{"norm": "rmsnorm", "norm_eps": 1e-05, "positions": "rope", "parallel_block": false, "weight_decay": 0.0, "batch_tokens": 65536}
Each number is 200 + 20 x the weight over its row's rms, rounded and kept within 0 to 999. Layers, rows and columns count from 0. The size before them is the row's rms in percent of the matrix's.

# layer 11 attention value, 320x320, rms 0.0312, rows 41-62, columns 160-319
118,210,237,200,171,172,201,226,241,216,228,243,182,197,202,160,179,196,204,190,206,212,196,192,207,173,231,223,170,202,228,198,207,187,191,204,170,211,237,201,204,199,186,193,218,228,202,163,197,204,161,178,209,227,216,224,233,211,210,220,176,230,198,171,216,161,203,183,202,173,219,170,192,188,225,220,164,189,180,230,210,259,207,182,203,196,213,213,250,226,197,159,216,199,210,188,198,223,213,221,188,230,179,205,200,212,206,190,177,187,201,219,202,187,184,205,174,202,197,200,176,198,195,204,179,203,193,212,230,205,138,183,189,216,198,202,180,210,215,211,176,214,202,172,199,143,192,204,213,194,201,200,221,193,188,211,215,215,218,216,168
127,197,174,177,221,198,217,184,211,183,193,224,228,210,222,198,226,182,177,170,214,204,199,181,223,200,188,198,155,232,210,196,203,201,212,160,208,231,220,199,215,203,211,174,196,204,202,209,235,210,173,203,162,198,167,186,163,195,196,173,192,190,204,178,229,239,192,204,206,179,190,143,182,212,210,208,185,214,191,202,200,218,184,207,213,203,203,212,180,204,190,216,204,214,214,223,236,193,161,208,216,234,201,192,198,229,186,193,220,210,206,194,187,224,204,183,207,172,191,208,209,208,249,191,193,209,212,216,167,211,211,189,223,179,185,190,199,173,184,205,170,207,213,213,203,211,191,189,217,192,188,222,181,222,198,210,180,206,216,219,196
118,213,209,207,182,228,213,210,210,221,206,218,188,163,198,224,188,234,200,210,172,196,206,189,140,190,182,199,228,200,218,189,198,224,176,197,215,226,215,151,195,173,198,222,195,236,185,196,215,207,213,199,192,195,184,222,184,175,185,192,217,193,179,220,222,229,201,204,196,202,212,170,191,204,204,211,195,204,196,212,189,183,185,180,193,193,195,206,253,212,163,191,193,223,209,186,212,211,190,206,196,195,183,192,199,194,165,190,227,221,243,205,246,233,153,224,158,214,229,187,235,197,216,187,187,195,164,215,222,173,184,210,161,189,187,186,195,187,181,164,184,197,217,214,218,184,222,164,188,197,190,187,216,211,200,210,218,213,207,195,226
119,182,218,203,173,192,180,215,192,200,218,199,182,193,181,213,189,187,234,220,223,215,191,200,229,182,194,211,189,160,172,198,210,198,190,219,185,146,207,219,201,159,181,193,215,227,222,208,211,233,227,238,193,229,219,218,219,193,210,217,180,239,194,228,191,219,231,192,226,212,193,186,223,187,191,216,196,192,204,193,213,200,215,227,206,205,190,222,203,202,246,195,188,191,226,215,180,231,201,199,190,183,211,156,193,210,187,221,225,204,209,188,177,203,217,193,182,175,240,187,205,203,189,209,217,245,197,217,233,192,177,171,232,204,184,200,202,169,193,206,181,206,176,183,201,187,239,223,180,199,205,193,200,195,212,215,220,191,236,190,220
121,222,218,207,199,197,202,206,186,159,200,201,193,192,215,187,196,166,207,178,220,182,200,158,211,169,176,198,212,219,194,210,186,200,212,172,208,199,210,268,189,180,173,197,195,204,191,221,206,209,201,187,207,182,231,191,197,228,197,175,201,197,196,200,178,214,206,223,191,178,214,204,166,207,223,217,230,207,179,186,190,190,213,214,204,187,221,206,188,180,205,218,234,189,217,175,214,190,186,229,188,199,248,198,192,201,196,213,188,206,181,200,155,204,181,215,175,202,213,181,209,209,212,175,187,217,183,194,198,225,181,209,223,193,206,192,156,195,205,223,203,236,160,229,144,202,206,205,190,195,211,198,187,164,225,203,199,211,174,168,167
115,213,182,210,205,222,186,194,197,160,181,186,208,198,192,210,218,201,205,200,195,209,180,198,207,159,172,179,203,156,188,179,236,220,253,188,174,219,201,173,202,216,207,210,189,186,186,172,197,182,195,175,230,214,202,156,198,202,231,225,181,209,230,153,204,177,207,214,180,194,224,189,172,196,155,181,223,212,208,185,210,174,213,188,169,202,232,198,211,224,183,186,203,171,173,188,213,212,219,193,201,216,223,179,203,197,203,187,201,210,221,218,202,210,205,195,199,193,194,187,207,212,207,192,207,196,202,204,164,190,193,199,199,193,190,207,217,187,215,211,181,205,202,202,194,182,171,178,183,208,178,196,184,216,134,177,195,224,203,197,209
120,237,168,246,216,184,201,196,214,188,203,172,201,192,221,182,216,172,213,163,172,193,207,173,192,211,160,206,202,197,169,226,172,195,161,190,178,199,182,194,204,204,191,154,240,178,192,167,203,189,178,231,216,218,216,156,204,216,180,227,184,212,252,208,192,202,222,213,196,185,207,195,206,203,236,208,153,194,187,197,204,205,213,187,234,231,217,189,230,216,206,226,203,196,214,215,200,207,178,191,192,204,258,201,191,190,190,201,223,242,220,215,203,195,180,202,222,218,208,214,181,177,203,208,190,243,198,195,187,200,193,206,182,188,191,240,187,213,204,182,228,194,208,208,199,182,189,209,199,198,199,210,184,196,198,179,218,184,228,184,197
118,214,212,208,184,193,211,189,233,192,201,203,237,185,183,167,214,213,188,188,230,204,189,201,247,186,193,207,198,223,257,220,209,180,231,209,199,177,211,215,199,205,184,216,192,166,200,200,216,200,165,183,194,211,184,236,200,210,217,201,180,242,210,200,174,192,198,201,211,195,206,209,200,219,212,198,184,222,190,195,182,197,173,203,207,176,206,200,269,182,183,184,222,211,219,210,201,185,191,168,214,189,201,197,217,227,218,201,193,221,201,224,180,193,214,196,215,197,197,212,142,183,215,192,202,169,196,157,194,195,204,214,234,223,198,220,183,215,195,205,184,191,218,198,217,216,183,204,189,244,211,190,184,236,213,185,216,193,185,191,187
116,173,203,204,172,206,231,236,218,200,218,176,193,174,198,222,157,177,214,204,228,202,205,187,211,236,186,193,190,168,202,191,170,208,192,178,195,214,218,253,203,172,210,197,189,206,245,189,251,225,218,220,174,180,172,203,239,164,194,191,240,206,221,181,205,194,240,228,206,219,198,208,186,219,203,174,190,216,194,190,212,172,194,203,176,224,205,202,225,183,195,227,189,225,186,225,208,218,214,200,201,202,237,194,210,224,197,215,161,205,208,237,199,212,184,199,169,182,200,200,176,211,229,187,174,182,210,203,184,165,172,189,193,192,211,206,195,209,192,176,195,219,184,194,199,216,191,195,207,188,197,208,189,214,196,202,190,213,193,201,204
122,272,168,200,197,205,208,203,201,179,197,194,162,230,210,197,215,208,202,199,228,210,196,207,221,203,206,192,179,194,192,205,191,199,243,206,232,245,192,185,211,179,213,197,205,173,210,229,198,211,182,185,200,187,169,198,221,201,197,219,212,204,191,157,224,222,196,205,214,196,208,214,211,199,190,202,197,206,197,181,188,190,202,201,229,222,187,189,181,207,221,226,211,177,172,221,180,208,184,237,187,169,148,217,167,196,166,187,193,191,208,180,211,215,156,199,200,195,191,208,167,189,222,207,193,212,223,222,191,208,231,217,190,196,165,191,218,206,210,200,176,242,194,238,207,205,219,184,181,199,201,201,210,218,223,179,193,222,216,179,200
114,204,225,205,198,214,198,202,186,184,177,204,202,211,191,221,221,192,214,210,167,179,190,194,208,198,214,242,221,163,221,202,201,195,186,194,210,203,209,185,210,209,233,210,194,213,177,168,240,198,203,239,181,221,193,248,213,213,205,183,202,204,195,230,214,211,205,211,212,200,180,242,198,187,203,172,191,202,164,171,211,223,210,197,188,211,225,246,180,201,153,226,223,217,205,202,185,211,248,222,187,198,157,161,176,239,221,199,224,237,186,163,202,186,188,204,172,195,200,209,204,205,153,191,234,214,218,181,171,229,202,195,167,196,223,222,192,191,188,225,212,186,212,191,189,186,177,222,198,180,181,215,191,184,160,185,222,229,180,193,175
117,205,196,212,210,201,207,173,206,223,185,183,193,201,216,194,191,186,187,237,204,204,208,232,204,241,200,203,159,192,187,209,181,199,226,209,209,226,158,225,210,216,205,208,184,190,205,183,219,186,194,205,212,178,198,197,176,222,174,181,207,222,223,196,184,210,231,189,166,201,214,167,156,206,229,198,208,176,216,213,236,218,199,200,205,130,229,206,210,189,206,176,214,198,183,233,193,217,225,238,224,184,175,173,205,210,227,228,174,205,208,189,220,222,184,239,183,206,225,192,181,237,217,199,215,191,173,174,203,183,166,229,195,214,213,220,190,204,184,206,198,191,198,181,216,230,172,214,209,205,174,182,165,208,189,217,188,195,204,204,195
123,212,207,183,198,205,199,185,204,200,176,214,164,191,192,169,193,193,200,194,186,201,194,220,206,139,206,193,211,223,209,190,187,194,217,203,226,208,220,203,185,223,201,218,187,178,222,215,195,206,231,210,194,184,182,177,223,195,218,195,198,220,183,191,204,208,198,187,196,181,184,198,209,191,231,209,195,209,195,220,220,166,195,194,214,192,183,181,200,201,182,213,230,191,181,216,195,222,158,145,206,181,173,254,181,224,198,191,205,186,219,178,206,173,203,202,214,209,187,203,220,233,177,188,210,195,188,188,200,180,195,163,158,204,191,209,171,214,202,178,237,182,208,187,179,172,190,212,192,185,179,233,211,183,165,186,200,179,170,202,163
119,214,181,210,217,215,162,180,183,197,219,198,231,206,200,214,211,233,215,208,193,211,178,178,174,208,214,223,222,240,215,191,180,194,181,204,221,181,232,161,208,180,213,227,218,198,199,228,168,206,208,193,217,219,179,197,265,181,220,216,229,184,191,205,201,231,199,188,218,200,196,214,216,200,186,199,202,202,187,234,153,208,200,205,191,202,221,176,166,229,195,192,195,204,185,223,242,202,154,205,189,196,160,196,234,210,256,203,235,208,237,205,211,221,204,196,216,191,176,181,180,235,228,203,207,226,231,180,180,217,201,224,181,191,197,205,195,192,203,201,194,201,180,225,214,205,222,176,224,218,229,193,212,192,184,219,208,198,239,210,166
122,178,194,234,181,163,202,217,232,203,212,184,197,171,167,187,213,212,238,186,206,213,205,177,173,187,171,204,195,207,257,189,202,198,254,178,197,179,188,220,191,195,208,182,208,189,189,176,187,212,216,200,177,212,187,215,195,229,174,191,203,187,188,205,190,153,176,234,177,187,184,210,221,183,188,214,194,185,204,226,231,222,222,210,194,197,229,225,165,215,197,192,228,208,218,208,170,187,268,169,159,227,139,193,198,199,187,226,174,216,197,200,184,170,216,196,207,233,186,209,185,206,210,224,167,233,151,228,192,209,188,199,207,215,179,212,203,199,201,199,196,223,212,233,220,229,190,209,176,188,204,202,170,187,201,187,202,199,179,189,204
121,157,205,190,197,204,195,183,215,214,188,169,200,220,203,189,186,216,190,199,182,220,176,183,177,194,193,187,163,209,186,185,209,214,161,236,207,206,177,221,189,177,210,224,191,243,181,229,217,217,167,189,188,199,190,208,195,192,212,211,190,205,229,174,198,191,202,210,183,200,218,183,179,211,211,198,203,188,204,158,202,163,195,247,195,180,218,199,175,207,202,236,174,186,219,205,181,212,220,218,177,209,175,228,202,181,235,199,192,218,173,200,223,219,194,215,204,212,189,205,217,260,138,203,194,211,173,220,185,223,189,207,214,226,200,188,205,205,196,208,182,193,202,215,215,201,176,201,211,196,208,208,191,229,242,183,222,203,208,201,224
114,172,201,208,198,190,230,235,162,189,215,199,179,225,212,190,179,199,184,204,193,192,201,261,181,216,179,190,206,223,200,226,155,204,207,188,196,201,199,149,185,206,195,183,218,195,213,191,195,213,216,201,243,209,194,189,197,175,198,218,214,192,246,198,177,201,159,161,194,158,177,179,247,213,194,209,177,219,182,220,255,220,215,215,190,174,189,201,164,208,183,233,198,159,195,196,204,198,178,240,197,218,196,214,186,201,198,212,234,176,203,217,154,223,197,202,209,178,209,235,225,223,187,205,176,196,236,203,175,223,189,187,186,221,214,219,184,203,187,235,201,174,183,230,189,241,183,233,205,212,189,197,188,209,182,206,183,201,164,204,205
115,191,243,205,186,202,212,176,185,210,190,192,147,229,212,192,193,243,211,147,213,194,188,203,193,206,243,182,206,223,199,233,193,228,202,194,222,168,192,208,213,211,194,210,218,217,172,229,233,188,215,203,217,196,179,199,221,193,203,221,170,223,190,170,218,159,195,217,203,227,216,229,225,183,214,206,222,201,205,180,219,211,226,211,221,213,173,191,148,211,200,194,189,186,229,183,174,200,215,195,209,198,256,218,217,235,187,220,176,196,207,166,168,222,209,205,226,209,209,211,218,210,194,215,175,186,208,204,176,180,145,182,236,190,185,204,200,217,201,200,179,199,224,180,215,200,206,191,203,174,224,191,187,195,233,201,206,188,202,181,226
120,190,188,212,188,212,187,204,183,199,184,172,186,207,201,163,193,162,216,213,229,212,190,197,234,178,207,218,175,188,186,182,177,212,231,150,209,217,190,234,198,174,177,175,208,192,163,202,222,172,179,178,191,202,211,205,226,192,187,231,202,192,194,238,176,215,211,193,219,176,203,186,205,188,191,215,212,197,156,207,198,188,187,202,191,222,175,163,185,224,204,189,191,191,197,182,208,204,203,156,204,206,196,175,203,165,185,207,198,200,175,171,275,193,169,191,176,192,201,187,199,225,207,212,215,190,203,202,242,226,217,219,213,180,175,195,180,210,182,238,197,181,184,209,188,189,192,172,225,200,224,219,224,200,173,223,188,190,195,196,224
123,189,211,215,193,214,208,221,175,250,194,149,196,212,196,182,225,191,192,205,193,208,200,223,182,175,196,222,211,167,200,221,222,189,191,186,249,200,225,248,200,224,205,212,168,213,176,247,197,210,181,185,189,204,203,185,207,233,159,217,214,200,208,154,197,209,195,202,199,207,205,239,169,225,209,215,207,202,201,190,191,217,226,193,194,177,201,167,197,226,197,196,202,185,217,181,231,180,248,186,193,209,211,184,191,192,203,181,241,233,195,207,218,147,195,216,188,219,178,203,192,190,215,213,231,197,208,227,205,189,207,198,214,193,183,198,200,169,224,174,188,214,204,188,207,207,201,220,175,215,179,189,173,182,207,220,191,191,177,195,162
124,208,203,182,196,220,196,160,217,242,213,209,195,175,209,222,208,200,192,178,187,207,202,210,195,172,195,204,215,190,199,205,189,208,193,218,218,249,173,200,189,207,187,215,194,194,200,184,171,221,182,227,216,153,182,242,243,191,189,227,183,189,205,167,240,195,196,214,202,191,199,198,182,251,204,199,184,172,216,199,187,195,194,196,182,197,206,157,225,228,196,216,173,184,205,206,249,204,158,195,194,248,153,203,198,188,184,193,181,198,227,192,205,193,207,212,209,201,198,184,220,195,197,171,183,202,185,210,239,170,153,193,178,190,214,214,183,228,175,195,188,206,210,213,229,209,192,176,207,211,194,245,154,193,188,194,149,179,187,195,218
126,174,220,192,203,196,210,187,225,169,205,196,240,214,194,218,208,213,215,197,193,191,213,197,243,240,169,195,175,258,187,202,225,195,218,199,219,212,194,189,188,188,216,199,205,185,198,193,230,203,230,197,226,174,188,206,178,165,191,221,166,196,238,225,217,203,206,194,207,192,234,182,198,181,196,198,203,199,202,200,197,177,238,215,209,210,234,192,210,186,183,190,219,206,190,241,243,216,249,188,184,232,240,205,193,197,210,170,223,210,208,210,180,205,214,166,222,202,211,189,213,191,235,187,181,183,219,218,250,206,194,210,208,179,238,200,197,176,180,208,171,192,161,204,213,216,198,161,200,211,163,181,201,195,163,213,200,197,209,200,184
# layer 11 attention output (transposed), 320x320, rms 0.0387, rows 41-62, columns 160-319
112,203,193,203,200,235,207,191,207,152,195,236,199,199,206,254,198,202,188,175,204,223,193,209,225,198,199,204,204,221,194,212,230,227,197,182,224,186,180,167,191,181,177,197,171,226,177,201,207,242,216,170,215,217,193,192,219,209,171,194,217,178,206,189,153,202,193,163,160,223,199,191,245,222,171,235,221,186,220,203,215,178,139,199,166,206,166,182,192,169,197,201,190,202,218,222,244,172,243,201,188,186,200,201,220,193,199,218,178,176,170,218,232,206,201,191,230,204,208,168,210,179,207,170,196,228,202,192,222,205,205,197,194,173,200,202,192,213,190,182,189,220,217,204,177,217,163,211,194,226,206,170,173,194,204,195,171,203,184,200,196
121,196,175,207,248,198,214,211,186,196,244,190,204,188,209,212,193,173,214,212,202,182,195,203,202,234,190,176,204,164,224,235,196,207,174,208,175,189,175,205,223,167,192,229,212,214,238,196,181,197,205,164,176,209,181,219,221,201,213,164,187,190,188,199,189,166,217,227,195,178,183,222,208,210,235,187,228,184,212,213,180,215,256,178,167,179,203,200,187,192,169,225,189,160,219,196,211,223,214,204,198,171,193,215,208,216,190,186,191,203,185,231,201,219,192,180,175,216,189,214,206,176,196,198,199,164,179,195,209,171,206,212,191,220,198,167,197,194,218,170,204,195,196,188,202,163,190,222,209,194,189,210,221,220,192,192,202,211,242,199,166
112,212,179,178,205,205,211,177,198,228,183,201,222,214,199,202,176,209,209,216,218,208,208,196,181,209,173,184,195,232,214,182,200,229,173,161,201,177,174,242,204,159,195,201,211,182,229,208,196,193,229,175,194,179,220,176,182,224,181,199,211,209,214,205,200,211,224,195,207,200,182,198,230,237,196,184,215,211,185,177,213,175,173,227,219,180,156,189,189,168,185,200,193,196,176,183,174,195,198,181,223,196,204,213,224,181,180,191,209,169,168,219,197,208,182,204,214,185,170,181,196,168,199,216,196,168,192,194,189,154,161,202,191,214,200,208,241,187,181,209,175,202,200,193,185,207,189,186,211,212,209,181,211,211,176,195,218,195,193,190,240
108,219,205,210,220,222,170,231,226,216,213,247,197,200,214,154,183,176,206,211,185,204,194,219,175,190,182,236,215,199,167,170,168,212,192,188,220,220,205,213,180,208,186,167,223,212,204,169,192,197,185,233,172,195,177,174,222,169,184,182,206,186,221,202,198,155,167,185,178,223,194,204,185,194,166,262,241,218,181,223,201,183,189,190,183,185,194,165,222,184,181,222,206,180,167,208,186,186,215,196,220,203,215,205,192,205,189,184,216,214,176,217,189,181,217,252,208,226,169,214,210,193,225,211,187,174,210,188,189,189,171,212,192,199,206,248,147,196,212,216,217,180,233,199,182,265,183,196,209,155,192,175,170,198,207,173,208,195,202,183,207
112,167,189,219,160,225,216,238,189,205,197,182,237,195,182,200,227,212,203,213,205,171,194,188,225,213,229,226,176,212,207,198,167,172,182,181,187,194,201,184,192,202,214,210,171,243,185,191,207,215,225,221,191,174,163,204,200,194,183,216,206,201,190,175,192,204,193,165,150,205,205,185,206,220,222,218,169,198,203,187,208,208,217,227,224,190,239,212,210,184,201,221,202,140,193,220,208,202,206,176,188,202,179,175,219,188,202,176,191,181,208,217,212,217,205,185,193,203,172,221,209,208,191,217,199,188,197,201,199,169,201,183,182,169,179,234,221,210,202,214,224,183,218,206,219,235,157,161,189,210,226,201,208,223,193,200,180,198,225,192,176
106,227,205,213,249,211,200,239,216,215,224,183,171,203,212,190,197,217,200,220,183,179,202,195,214,201,184,237,181,225,207,198,165,183,190,177,202,226,169,192,206,224,195,222,201,150,210,210,204,218,227,163,200,207,222,201,217,231,221,193,183,220,207,220,184,191,212,195,189,210,170,184,204,227,179,227,183,182,197,187,238,217,178,202,200,221,186,192,213,195,211,190,252,187,218,211,201,193,203,206,218,197,153,198,178,198,223,209,185,189,192,184,231,208,222,177,206,214,228,206,222,193,225,198,195,209,224,186,217,232,204,210,178,215,226,167,195,202,212,166,180,209,170,189,194,194,174,201,185,185,218,207,177,230,246,189,188,218,184,231,175
112,199,227,184,216,184,199,160,215,203,219,223,219,216,158,221,202,227,195,175,197,178,251,242,188,195,188,197,202,202,215,191,196,191,245,199,236,227,189,200,189,191,219,252,218,228,204,216,212,179,210,219,205,174,193,183,217,230,159,197,246,204,195,179,168,210,180,219,193,175,211,177,196,211,182,203,199,181,191,192,191,222,226,238,207,226,221,204,208,167,198,193,188,175,211,164,184,194,200,194,231,219,193,222,230,214,168,205,171,180,213,206,187,220,187,189,191,230,191,225,208,215,192,245,223,202,180,218,219,196,200,174,211,196,176,172,216,215,207,183,221,203,217,199,189,208,196,216,224,219,204,174,202,223,193,205,195,231,223,221,219
111,189,223,184,207,191,171,173,207,191,206,203,203,197,204,202,174,187,239,177,187,207,210,198,177,183,206,207,189,232,203,210,181,229,197,199,204,249,204,205,214,217,189,209,186,208,204,204,177,189,171,233,198,205,156,219,179,213,199,139,225,190,155,216,221,221,219,219,176,208,192,183,214,227,204,212,179,188,212,192,222,180,208,181,215,188,213,211,178,185,216,223,189,219,203,195,189,184,222,204,165,213,186,190,189,189,203,238,217,180,185,169,188,167,190,217,195,243,185,168,221,184,218,175,197,218,190,186,195,220,184,219,178,188,185,181,183,201,191,185,188,186,225,164,225,170,152,218,211,211,188,245,229,174,209,206,227,186,188,161,173
108,205,219,193,227,216,210,182,207,219,189,215,180,135,221,185,194,201,178,207,195,209,199,198,197,210,204,199,201,209,159,182,186,221,208,170,213,239,198,159,205,191,207,193,188,218,174,231,222,241,214,186,221,156,198,206,203,211,226,199,138,215,160,205,198,224,186,192,175,202,214,180,189,193,182,249,245,239,201,201,177,214,223,218,226,173,153,178,196,185,184,236,170,198,213,183,225,187,185,192,219,212,184,230,215,203,229,232,218,200,197,206,229,204,190,231,202,192,203,208,182,176,200,221,218,187,211,212,195,205,199,234,187,178,198,188,206,162,227,197,223,197,222,229,210,223,195,176,200,220,226,234,228,233,225,208,187,187,203,228,178
113,184,208,201,173,211,240,188,181,210,212,172,171,230,221,212,204,177,174,224,200,196,198,213,183,201,190,232,205,195,198,214,205,184,193,205,178,191,187,234,150,176,218,221,215,207,223,205,203,172,177,191,202,194,206,207,198,235,179,199,193,199,177,186,196,221,202,216,179,203,215,166,237,167,192,197,215,234,197,183,208,211,223,194,211,212,198,210,196,235,194,183,217,192,220,188,243,208,211,225,203,208,200,197,201,208,238,201,218,194,234,208,216,215,206,200,188,191,189,187,187,203,193,197,229,212,183,193,152,183,208,168,219,198,201,253,156,237,220,157,214,192,157,186,176,180,167,212,229,179,217,190,170,237,219,162,175,200,195,189,198
106,218,212,198,234,218,214,230,193,150,209,192,228,195,219,202,209,208,179,156,229,223,183,173,245,184,205,198,209,179,197,212,188,191,209,226,205,175,233,228,220,211,192,212,196,219,194,204,167,231,158,210,185,219,230,189,186,181,239,215,163,212,194,201,204,234,194,197,228,218,197,197,173,185,203,240,219,192,199,190,187,187,175,238,199,187,209,244,187,179,212,204,197,166,203,204,204,211,169,211,197,173,223,227,228,181,204,213,192,167,198,185,215,162,191,189,231,226,165,209,188,188,189,217,182,190,207,202,217,223,151,200,202,179,211,211,226,195,183,213,184,192,200,218,167,209,189,192,218,200,211,173,205,185,191,191,209,172,210,234,229
106,207,179,197,211,196,211,189,175,180,186,205,218,209,223,201,202,205,190,205,190,227,157,191,170,175,199,176,193,202,211,199,222,210,195,210,188,172,247,209,224,215,172,181,214,218,138,212,220,236,243,227,199,181,199,220,213,188,199,176,153,197,188,212,197,187,197,249,194,207,190,204,200,238,211,188,196,203,169,207,225,190,207,205,182,207,175,209,201,214,172,213,223,190,227,215,202,169,234,200,144,235,188,232,231,209,177,186,213,190,208,239,208,195,235,172,227,207,192,233,191,215,198,180,199,203,176,202,214,224,192,208,201,195,220,218,229,198,210,203,212,187,201,224,193,224,178,217,209,202,234,162,193,164,191,193,182,237,204,204,228
115,209,202,187,149,204,161,173,208,187,184,212,208,205,220,190,212,208,186,195,199,180,178,216,192,209,238,211,196,212,197,169,210,220,201,200,196,200,189,179,204,227,188,187,182,189,186,212,192,188,165,185,202,221,209,193,195,239,195,201,211,162,230,205,201,181,242,193,208,251,195,211,215,213,184,221,195,231,185,210,196,185,214,232,208,188,193,195,215,203,189,156,199,184,227,190,219,193,228,215,169,223,212,187,175,220,202,160,199,181,235,191,211,192,182,223,209,176,213,191,165,200,217,215,224,155,202,188,188,214,199,228,229,197,168,203,228,219,208,209,168,177,185,190,195,223,206,209,220,235,213,238,189,199,224,216,234,196,208,182,223
112,186,169,183,218,203,194,233,184,230,191,217,161,196,200,210,180,213,160,246,231,165,186,219,241,177,173,182,187,223,196,173,173,210,200,202,186,208,210,171,190,174,197,220,210,204,234,165,189,165,187,179,177,244,187,192,219,200,205,209,165,198,216,192,237,159,209,250,205,203,224,184,204,184,192,200,253,187,180,212,229,195,198,173,224,230,185,185,189,230,184,167,196,143,216,200,219,235,242,204,197,213,216,211,177,212,206,185,209,200,177,206,178,201,195,199,213,213,236,208,219,213,199,235,222,227,180,227,194,181,193,181,203,206,205,184,152,203,226,216,207,191,192,192,179,176,211,191,178,186,189,211,196,214,204,202,223,146,198,209,221
116,191,170,207,197,198,169,205,183,159,236,168,196,239,207,212,202,169,231,185,211,225,193,198,229,192,253,187,205,203,202,159,191,201,176,179,193,198,211,177,216,190,184,217,179,221,177,196,237,227,160,202,191,200,207,192,194,163,201,187,197,183,187,186,195,206,172,198,202,196,185,213,203,181,198,193,206,223,203,199,225,175,173,174,158,220,194,216,210,196,232,221,217,197,219,162,230,244,180,193,223,186,188,211,225,187,193,205,206,167,204,186,186,183,178,238,208,203,211,224,202,181,186,216,211,171,224,210,217,232,216,198,218,207,185,179,216,188,204,218,166,201,178,211,196,227,208,208,216,185,165,158,189,210,231,226,175,211,173,167,150
109,196,204,221,191,189,194,195,198,166,188,219,234,176,203,167,192,214,179,191,207,165,182,236,206,208,211,185,181,199,229,167,215,146,217,208,195,198,214,231,205,179,239,190,226,211,170,236,217,213,163,220,218,189,189,191,216,179,176,192,187,193,176,182,237,214,214,165,175,194,171,204,187,230,176,233,238,220,181,218,167,218,215,156,200,214,174,202,170,214,185,223,186,192,182,192,197,172,213,191,207,154,201,214,177,209,185,189,195,232,188,203,212,170,198,201,185,208,177,188,201,174,196,204,167,189,189,212,210,193,234,201,208,200,221,199,251,205,191,166,197,200,186,186,211,192,191,209,198,222,185,160,198,168,210,228,210,181,191,175,185
106,192,182,183,203,208,187,177,213,206,185,230,197,215,178,181,204,187,200,225,210,183,203,205,192,183,217,191,192,166,205,232,193,182,188,210,184,228,225,220,188,211,201,185,200,202,202,203,210,200,170,193,234,209,207,177,228,207,170,189,159,182,197,182,203,169,205,173,197,234,206,184,170,222,244,202,239,145,209,204,172,212,198,197,248,207,191,170,195,171,233,178,211,214,193,174,240,245,190,232,163,176,166,185,191,200,221,166,148,209,236,168,188,219,185,200,209,220,224,212,188,173,204,182,203,212,193,219,238,195,180,205,197,193,199,185,216,220,202,217,195,224,219,186,187,206,205,187,186,202,191,167,209,181,206,201,200,193,231,227,188
105,210,222,203,183,193,196,187,203,199,221,196,215,174,224,208,190,193,201,184,180,199,209,221,222,193,232,201,214,194,206,190,204,165,215,227,176,225,233,182,189,205,237,204,209,196,211,213,202,193,157,191,192,192,185,246,203,180,220,235,218,167,240,214,198,196,195,186,185,208,207,191,194,214,173,209,203,163,177,195,188,187,189,201,193,225,219,180,204,178,250,200,198,226,178,215,218,221,204,218,209,235,213,224,184,181,210,174,192,177,173,186,203,183,218,205,213,179,220,221,183,237,223,161,237,244,201,211,234,205,178,191,192,204,171,203,212,178,209,185,215,202,176,190,199,224,193,199,202,192,160,197,190,208,182,223,204,189,210,159,175
112,199,215,213,205,188,180,167,224,198,243,235,224,233,192,225,206,212,201,230,183,205,158,192,211,184,180,199,221,211,190,203,232,181,212,209,160,176,184,200,201,170,217,213,178,194,228,166,213,197,236,203,181,204,217,188,210,178,178,198,189,195,151,158,182,200,208,202,156,198,202,199,213,210,208,214,177,204,229,195,191,211,215,221,203,173,173,168,227,247,207,184,226,173,185,212,179,225,198,193,202,196,191,219,177,254,218,190,203,206,189,208,230,226,201,194,197,219,201,184,179,195,201,219,222,217,216,185,180,221,207,177,181,219,228,214,194,210,222,219,238,224,257,183,173,193,182,195,160,172,197,193,171,210,209,213,171,215,194,207,170
117,212,175,210,200,225,187,196,166,177,188,168,192,185,159,236,188,161,205,184,208,183,192,173,197,193,224,231,209,188,227,135,208,224,195,188,191,222,211,203,207,199,205,184,191,210,199,199,225,188,217,222,225,204,214,194,201,209,230,186,219,219,184,178,206,205,199,178,203,170,202,194,190,235,220,200,212,211,179,194,226,189,182,212,213,186,176,218,193,203,156,228,177,246,201,198,208,206,206,211,167,195,210,206,181,183,190,219,247,205,206,181,192,175,206,189,199,215,158,207,206,198,184,209,186,206,196,166,214,239,227,162,187,198,205,192,181,217,206,231,187,217,198,190,187,186,169,208,192,186,173,165,242,195,202,210,189,176,205,227,188
115,193,174,170,199,219,186,160,167,195,188,197,229,225,156,205,191,215,235,232,198,212,203,236,163,219,211,203,180,195,210,192,206,190,159,186,197,190,192,240,203,190,199,214,191,212,168,176,238,182,237,187,210,217,197,167,177,184,184,165,203,188,210,219,188,191,222,194,206,195,227,204,150,175,215,207,219,205,225,182,226,248,213,171,221,188,187,181,209,246,215,177,182,192,203,182,206,192,177,241,204,198,180,189,198,216,172,214,212,200,195,188,213,184,205,208,227,192,154,207,227,213,203,216,201,197,228,200,198,205,186,146,193,199,163,176,222,177,221,174,187,181,198,192,175,220,226,195,215,185,199,180,207,213,175,168,222,251,182,213,216
120,190,185,180,192,202,235,223,212,198,197,194,252,187,205,225,193,235,217,227,203,233,183,190,185,205,196,211,196,192,183,217,189,176,203,206,215,227,188,198,209,207,207,181,193,200,213,201,205,215,193,195,212,182,213,213,212,196,194,175,172,201,185,231,228,200,157,202,206,216,232,207,194,181,223,228,209,205,214,205,182,202,229,193,239,228,205,201,214,178,229,197,265,197,212,179,236,213,237,237,235,191,173,158,186,193,204,211,223,195,199,204,202,165,205,208,212,211,165,203,178,226,215,203,210,195,207,182,222,215,218,199,190,191,166,164,197,193,173,204,201,208,221,225,244,209,178,203,191,176,197,202,214,214,180,219,219,221,185,188,233